From a checkpoint of a small transformer trained on Wikipedia: 13 layers, 199M tokens.
Each number is 128 + 24 x the weight over its row's rms, rounded and kept within 0 to 255. Layers, rows and columns count from 0. Numbers have three digits each. The size before them is the row's rms in percent of the matrix's.

# layer 7 MLP gate, 768x192, rms 0.115, rows 100-199, columns 128-191
098:133137118146133155182165158127167122145109113114094125129131146090126145142140104150123121125126145134103111176156104158137102172143099116082165115093133129116128109095119150107122146140119110
103:154175130158143116147167105093155167096153106127116117145125118119075124094130115152131099097113114103108162133100152164126125103113117114088141103142106075148120101099154159069160138101113176
102:107121090126170111135129176112091165148125144114089138123098148115116149117135143112132082120107121113118150085138080114147171120142108104044150141121087136152091113122132123121130144126158110
100:143130129124118147153130123108144150167123127139138110111115105088121144138099110079121146116110112144127114167149153099137108128110134130148148146109115144137120119151099142124126155111119155
102:147102142117152097142165137123119139122146111131106113147149159109083129130125139174129130098140115104176125179157142122140110094120135162141137128067167125108148122144096163162141147150107123
102:137120115138102147188126112125102134128089135167113132071158124115137103156096082101153161156066114113118134149143137134161155122152159125147104117113127132097136151138119112129097126140119146
096:111134163163139161116141129138088152171108155125133122205166128119105090159125129145132115098132122064134111128089166130173116102104142121100120159129147110098096130146146129131129110169130110
101:160095149176134111143098112106132128106162112141137115101122136127135069149081144117128121115135115138125119140162139120129089141133131152130137106148124151168150167126130132114133110090116152
096:060141128166113139093151148145108152074122132120155066140113176138089098131128137126126138115124130134158129115150167109107119128115100141142130142128101164110139119144126153132140124087128112
099:101163109118099092146128146140133190135126101136144143109127178113135138112143110164131105173109073154137131132164107129092109124149116146164098130104166095125136187095114174109104124135131128
099:134126138144106108077178114134122118157138106132136135100123085115153118156109151150154113110118146130141159115102129154148111078101171150125161195149148149093104151152139155083113135139129134
101:145131085150111095144090141160098131133163173103139125124148142093102110173161095138097121142162105146150097147121107161101100093153101089167136110113137148133104116162067137135138107135134127
103:135153151153140115111132109086107152128096132090095102129118165157139113099140147166105158087116147119141142176173107148128162101144112143112109093156130122138124147113122138136109119159151144
100:174159128132143166137124177118118118146104181157090117132120079124087090106099147167123109113148110096144116151142126140134114141134109137102140094100104135140113126141124118130112100134103190
094:135114134120156152115109115128168135095098058131141139146141081096118124116162104120148132163161120091118165142122117102101140141113143140106087142098094120135119140101131127076168075104149136
102:137151132152130134155107196093138114121127099121105148144137146109140148125140120142144111139128202157077160114121119148146124112090141151159110117133133135109133130156134121124161114120140145
101:127078121081178121129084138123117104126156150125084133159108131119139147168083123128120113148135161165108135108144142099144117129137095152092108073094147135143142098107146122108152137105126094
097:120080125114143132144132163127128144094151155088130119136150115088090077122096129116092099155135128139122116136158101105132158148116156119127184148145122111155117141133095147116126116112116108
102:133133120166116086139122137115147141126177127166134104141193144137162153157128155144131160122127146150094131125122159117135125143117120094123148131121128126101136138136093178110123098108157091
103:122131187134088140124107183162100120088099166119096164104123134135122145110127139138140137097120149109104106114104116130138145142108130152102103162103109137125130142119129133095143134157112104
101:134154120152142162135141119169145123140174121135124127146144139089086135150165097122129140083091108120147097158117134106139058120127152202133102158110100108127137121146087087105119149123127146
099:123174130101147116133132145106118147090120097147118145188082136138096131115087127133139134123161137127136118141130154128147107144100132133127126160128172097086127129102143127135126136136124145
103:166124103094133154153143106160144138093148110097123122131123136116118164113120105129094119102129078112146105127132146097163169136122112123077137148084143102087102095133153119122112105136103125
098:120101137119077128121132134105137113144136121152155124151132126160159123083114143124131141145110162115135152129132108133076130134153163107170089106103170133091090162130155124185115116132100124
102:150139125104149124143189125143146120118138125144122120130119087137135131110114140144164133143106155120128134118131124125120110121144131166136147121113111133132166139166107159080142175122096120
103:128135155118115135094143126130145121111092121153141120113189140101103132113131100103126124121155128152148115128144095106109117091126111158144084108116136108090129112157101117088190150125142110
097:172109156117083145141160181128170170134079147127142159102127125144138087120137134127139105141136174110127146128104098139164123092130135161142141112125144132135123072130127117108116176139130113
107:127154109136107050136136157093116160099124112137106134142154139129116149153104127127092088081136095116178131161120157118131115177135135103129110097148142080145136101107140111105150152158074124
100:143141105120116093146116161135122144140119154164139148129097109141130117103101151138142094110141105130127117133056101110140123099135091157098128142153123107119121104135093127113126169114146213
102:144126130139171112132154160103124168115117133145123144154136073137150165109144086116175148131127099132142092145132106145090158079099155133144125124125157154114155102149115179171151152145096180
102:112115104125128129151133147132135116144145113109115151124121139122121120105111196136159083154129102148072103136147104169112118106142145159134157079148141108132104141107125090121170129095128133
102:142102121134144118151126129138107124137167108140134117158133111148119102164112115192130141115136085076089136153147132097107151122132110128069140114114146113114081177172155089110161153125148182
102:150110120179141088114168129132133131069125128130115137114113107155102152114106111114136121145125132105121082130131111144104119115146136163119137087094146117084102124098126162119145098112118142
105:131103115142120117147177124092108184093174147145142115110125099093094128092142139139130149095104138121172104103142145125113136107103111113139148104096132138140133118097141131095178176132116139
101:129129138175114098149103106103134140129117102122140116120105119109161123103106107163097137150141119144121100122132097120157100111148143129080150115132168088105136108129117131164169146185119130
100:116121141157128139144150157098158120129128093148121124121121180152095143124164152155138136109135160087093104132150121138153118142133151124122082109077164151143140125146118175163147164133116157
094:138118103138170137140115107126133115140153164095130145131117131127114107161115165185126135124138106110142159094125086116112142103122102121161121116091087149109111136089127149132141137142109111
101:127113168135136098167145114108157092163120137158109097130100096092127083108134163164148142117129187124116103138106176140131067109154086113153135145125127125164113174140137118152094152133126118
100:111165131122127126105153110125109100115107133166161125156124148142101130104120137185110134129154159174123143119146122125096086085136111173127124116133060065114136133093110154144150114131166104
097:122097076110160137129093168110155103162132092119105179119139126130101121121129128121112168108106117108127137138111155156114129147126078090119135133146144126113145117132102149136151142167133123
100:149124135109126136093140153132158107130118124130113143160157135127108108127112100139142099146112103086114123116125112108139157116138122127097141127130146145133144110119144173106123107117126157
112:075117147090105093143130100145167162107151185134146131162120117129109126101123096178154099112123137163144130159188132130125126129102109132118079087064136109123100113125107092119091163147096102
098:179147144138115154164147149144131139103151147175131131134127124143139147066102143104144078106181115098156087133115114160134116119138110127150153108077151123086089121141127151144127120169135115
102:176105145131094148194152158126110183105122144118127126115117155119118149126128102096131137109113131139138113117133136111102122124094103109133133154105132152088106187088130103118145127124104127
100:099116103179106160115145116120162132153163141126124107130166090115094132151134106125137120089170132145109124103109132127147118127125144123116130110073124100102093153192103075162150148169139129
097:113109140137111123124113130148116117131123172107142148147128132152117175142140139157089130157196145115148104159164105170118130097113128137144159119138168128088094143149164181172138145111165138
104:127084119108131085138082133127117185125096162135117121121138129119151087133121120119137123076132168152127117141148107125166133106108062135114126136108119102177119162119101143098123149163134170
095:168079165119125085121133176103130119143112105164110151126113087158122131139127127130075131140105189123105127117149104148105109158093109137107092104145094103121109143131152157151100118082184072
101:103132087111130152144123117139137137114107119125157129120085103164106122183119130112165118120113130100105127136175092101132168072136137112087147089135100101116111162093119159107116131144137112
099:143102072145100177097142135114140125118098135157085138138141162151088122139107131151139120122118093169133112131095108120114121128136130147117108109107128157119129146122140120124107133111162098
095:144111089108100142165123154101139075175116104166100124154103138145112127123128160161099135141100072144119115117164118120133126112129120124111156142079103130123113109153131103143112141174127145
104:129097108173089166134160090135140122146108118123120085131164124136107166122071149149163142105126131136128126134094132120129100112124139130146148113059146124105136174129107162118177132146136144
098:123126115147124139158156172091113145125155122125125145127151150155102152134099116100149110118131136125098128094131118150140145156120131151108119097099086144126106094181147135087163107128078102
097:124123060118104099192134131149090103140136151128143121100080141170161113143147140136106110113183156117143074138132125121113118146137116142143140099122125150109097158097136148134112098084121099
101:143108115113140106126180128072141164131132128131146134128125149105138153160094149131191119164110118120107168132158140133102157145128147134159118097093136152105158129111103110134112156163119141
098:101144142117109132136156172137090177151106111190105128125152127134154111080104157121146145115083121173135142108137114099135119120127119113100169104083153137111118089145136159092127114138145110
100:076140145137136146105132145129129119138146115180073130157140099123162128131084151121083107097098146115106092133148119119148100141119083110124195126079129097078107125153136121102164087106133131
100:148116130119096100153182122092106162121122112157110121123082150126116105134124155144147123092099188145149110141122137134131140148123150147097161148085115116149118177174111113112118170142134153
103:137152103106116121169112096099136168167137134122104126134156128123171118140115137113112123102137131109133124122146113167212148159154102147120126139134139145137101152150115149050102115117161156
100:107135134113119150149105126095128123164131114106146106132155131148145088094102149150126128130111127098151134171132098144165135117153074086103109072081100143126086111106099089134111128157116140
107:187140114148093130137116132144140138131143140134120103130131086124108083089136129142141151133158112120098117106155111093116104121104143135093168111125147124095083148130088149118109117125168101
099:151112148129151141111120127122151170105155163120111131139132144129111130119103106138146071114105154136109118135129139152123108157117093165136137089120128121087111136109168164105117147131125104
092:086121155089141155145139119133156121179125111101130092103179171108116142131118077131078114154151136103157128129139137121136151101133138151125131118121107150111129109119124134130109122160135160
104:150115147162148118108149155080091133178104095131184100163107128080140118084117155154136137113107165116158107161123148125130111119132104151107163117127130160136150154115144179130118111163116154
099:104110135153106148148144146100151133179093136105109118151189107135144136137110107126101140168130141088103113168134099082119156085121113177122143113155112062134143127133100114123068096140138125
106:102166112189105135123115135107126101079124148111096137186120074107104169096124151122143150125150140140134171140125108133114107107136142159134118126098085142116111112103152126165120095087078125
097:135102079109122122116116125084129154146165087116115122117175098084084103155129134126142092100077108100117130133139122146168127114156126122136134108108171102136146130103100167123132130171154122
098:143163124143117148168127165127130159113131090107080126114075119119148131132107130145077133102106144147139131150117135127141122129124121116114175113091088140063114119098079134129112160126140134
093:102096138134123117158138139109149151145152159152185184141109132086090114116138154140093140125153142130139070132115155097110081145141107176153157151116104127124135128149117132124128148122146124
098:120123151158145130100154121085095128150113138138154148130114132106135171142116096118101137130144155111145092105146128098113152085137128147142107127083097131134069112166121140140158131138134106
097:134107127152141168142163126122104142120137133140137152098109112120127089128107129129122116071125149145145105121142129117092113105135111055126084178096138156108092147125107107131132111173092144
101:165114105101116132119123113116121138181140166120135096111151146133119068111170141144144157130114082091143135097139114136163102154143159127107126157094151137134106113105145149125153124121138137
097:083153112160121103077143143108153167093114130130114127142144137132111165135112153122128152121137166110141111180077112111129163122130126093107090118134143106142119112125085123086108149099111103
106:095143153180138116139121136130114128104124077133124139126138158136108169068112088143095168135115157173109109133187114144120129135139150114133180123149104086131143085112099166133124087138121147
096:141093150165128092154130153108145103112106136119104118097143157139067090096131146167108118126159129130131121135135099077136074120125089134100114093116142116125108134133104167147166166117119140
101:085103101097103137140125170120133110142095131157137118157151127151133119105155119178129183104148119125125099114105128136119107100151103149093122129153099138122185136139121130134145158175124179
099:113095140113088118140155129162144166095167171150123112110139072121071105157137125151086124088111147161143105122134157083114178120122138130119092103133128131124121140108126130111131190168119172
101:108129134107105085125168148102128190125111125121145159124144099123134101153111128107133146098127109112146094127132112135146125119106166141095144121140139140115144151149115122127100146163126143
096:165107118158130130112137175115111126122089119141090115131136149093141128113143151184182128103156110124094109125122148132090110111128113118128143123143112122129133081136173173131126127155064164
095:095126140170173143160108148132103126140129185135124144145129115142136175124131160135155179069160117099089089158139106129158087137113129167137108133068113141119163112079147142146138132160094153
098:117166140135141124147145152096137112106122121086136151148121072152098139113151129138136165116113100115123123148121098081099108124139132167146112095094114143127142112058164132116160096124100133
093:125097107119068132148146148138103170146085136179123135140136085083136082110140132117108164144093088154144147125093119186171095117103130147096159078102085153155079137107138125094146092142149129
097:142118125154111113150082134113130127136105119137148154122114093143140159139086186144088164112127126136123133104148141094130119155105100166114066151153163135151103118108108135116104149133148128
103:135161141125147123129130106119152165140127123141135111131160122168088109117111114135093148133152146107145136139155143154163103127127132111093115140113167108141092145116129136111080184161121146
096:137113157109108072120122138147117092108120112117123171173062108143126140134164109117113096151110133141082123096127150108124119135131133125115164134085130142118116103084184114152114131108139096
099:145081114130148117129112147130129112146141093111136143094125100060135153110129092082153100156120123109115096137128100122152147085093121135143105105109109169129099135151166187114143116130163084
105:151106129135097145129159153099136113125058119111080129145096116071077099168103138124108114137123141145099119134135149129132095202157115114119089162107129130137142140145151160160165139140105173
097:121130164115150126127109139148124113120129149163125127108099096104155143134111146153133111156154160091167113124153148115109098096125111121161174122136109156125134150126101119145142126085098156
106:178130110130156146119121107126130165173125154142131168139096116125128089147118157123150132137122083118137153143134108125118081141117144110142140122099136086100111116133118193137155115175178149
096:183116124146162151139117111151115116168204115104089115138135157116125128123104174116119143109127130094134115125111110154161110159125079184093154121086118101099143139144087136119120134125132114
098:160139128157182114123163128093140146124140149129151118126151147132151113121113139148117107123106150108117158134139105154110149128094142133153165136136150155139128211126115114142104167133160142
106:167156120148110116136144162130127149149155145106095075181107108129119111120103129162138103121156119118187145198137116101139115122109125121112139125112115110143123140132143145117114151152105175
103:127129141154139126143180152142117100139147170114135107168141147106104101122139158146162112140140124116116098099165132105125150131142166114119150129123128151138146089149104181136175161149127107
094:132102145154122128120091102147116099138165142159106133109136136132135102080092167115131098103114084127113109127116141114082157110120067174126135103103161107154150088124116126098174165154127149
099:083103125105144125110127130103147128126102142137122126137145137153107115101134106100162151121103140105135139094126135155094175126099140139118102129083154094141102085178087156147140126177076123
099:122145133092112137134143149116145107135139149132112087163158120119148121167130130103132083114099120098136110091127108135112105129086091098114134154124132102137102173116115148068154110111148120
106:088125129133129133122057166156132156141089145154112132113153126132106143098129092150161124120168137141129118119144092136136137086135101127088119149126142135159094113148127109161124122143149123
100:121165160166150087145131104138152147136137115103149123135136107162134107131097178140121107120140131139121155101141064141105123108152122121145142157142152110120108147125088100112152119120101150
098:137127137162117117083109093110099194137142119125111084109156111130137122172145131144155116121119134138136114100079103136120079125132156124114159106140134133102138124130118141157118163114081139
098:109133116144142147115146133136143145128118154113052157120134096160120117138104162142139094144134097107143111139111102195135073171150128082118104125128140115085143122114093148149163180124171123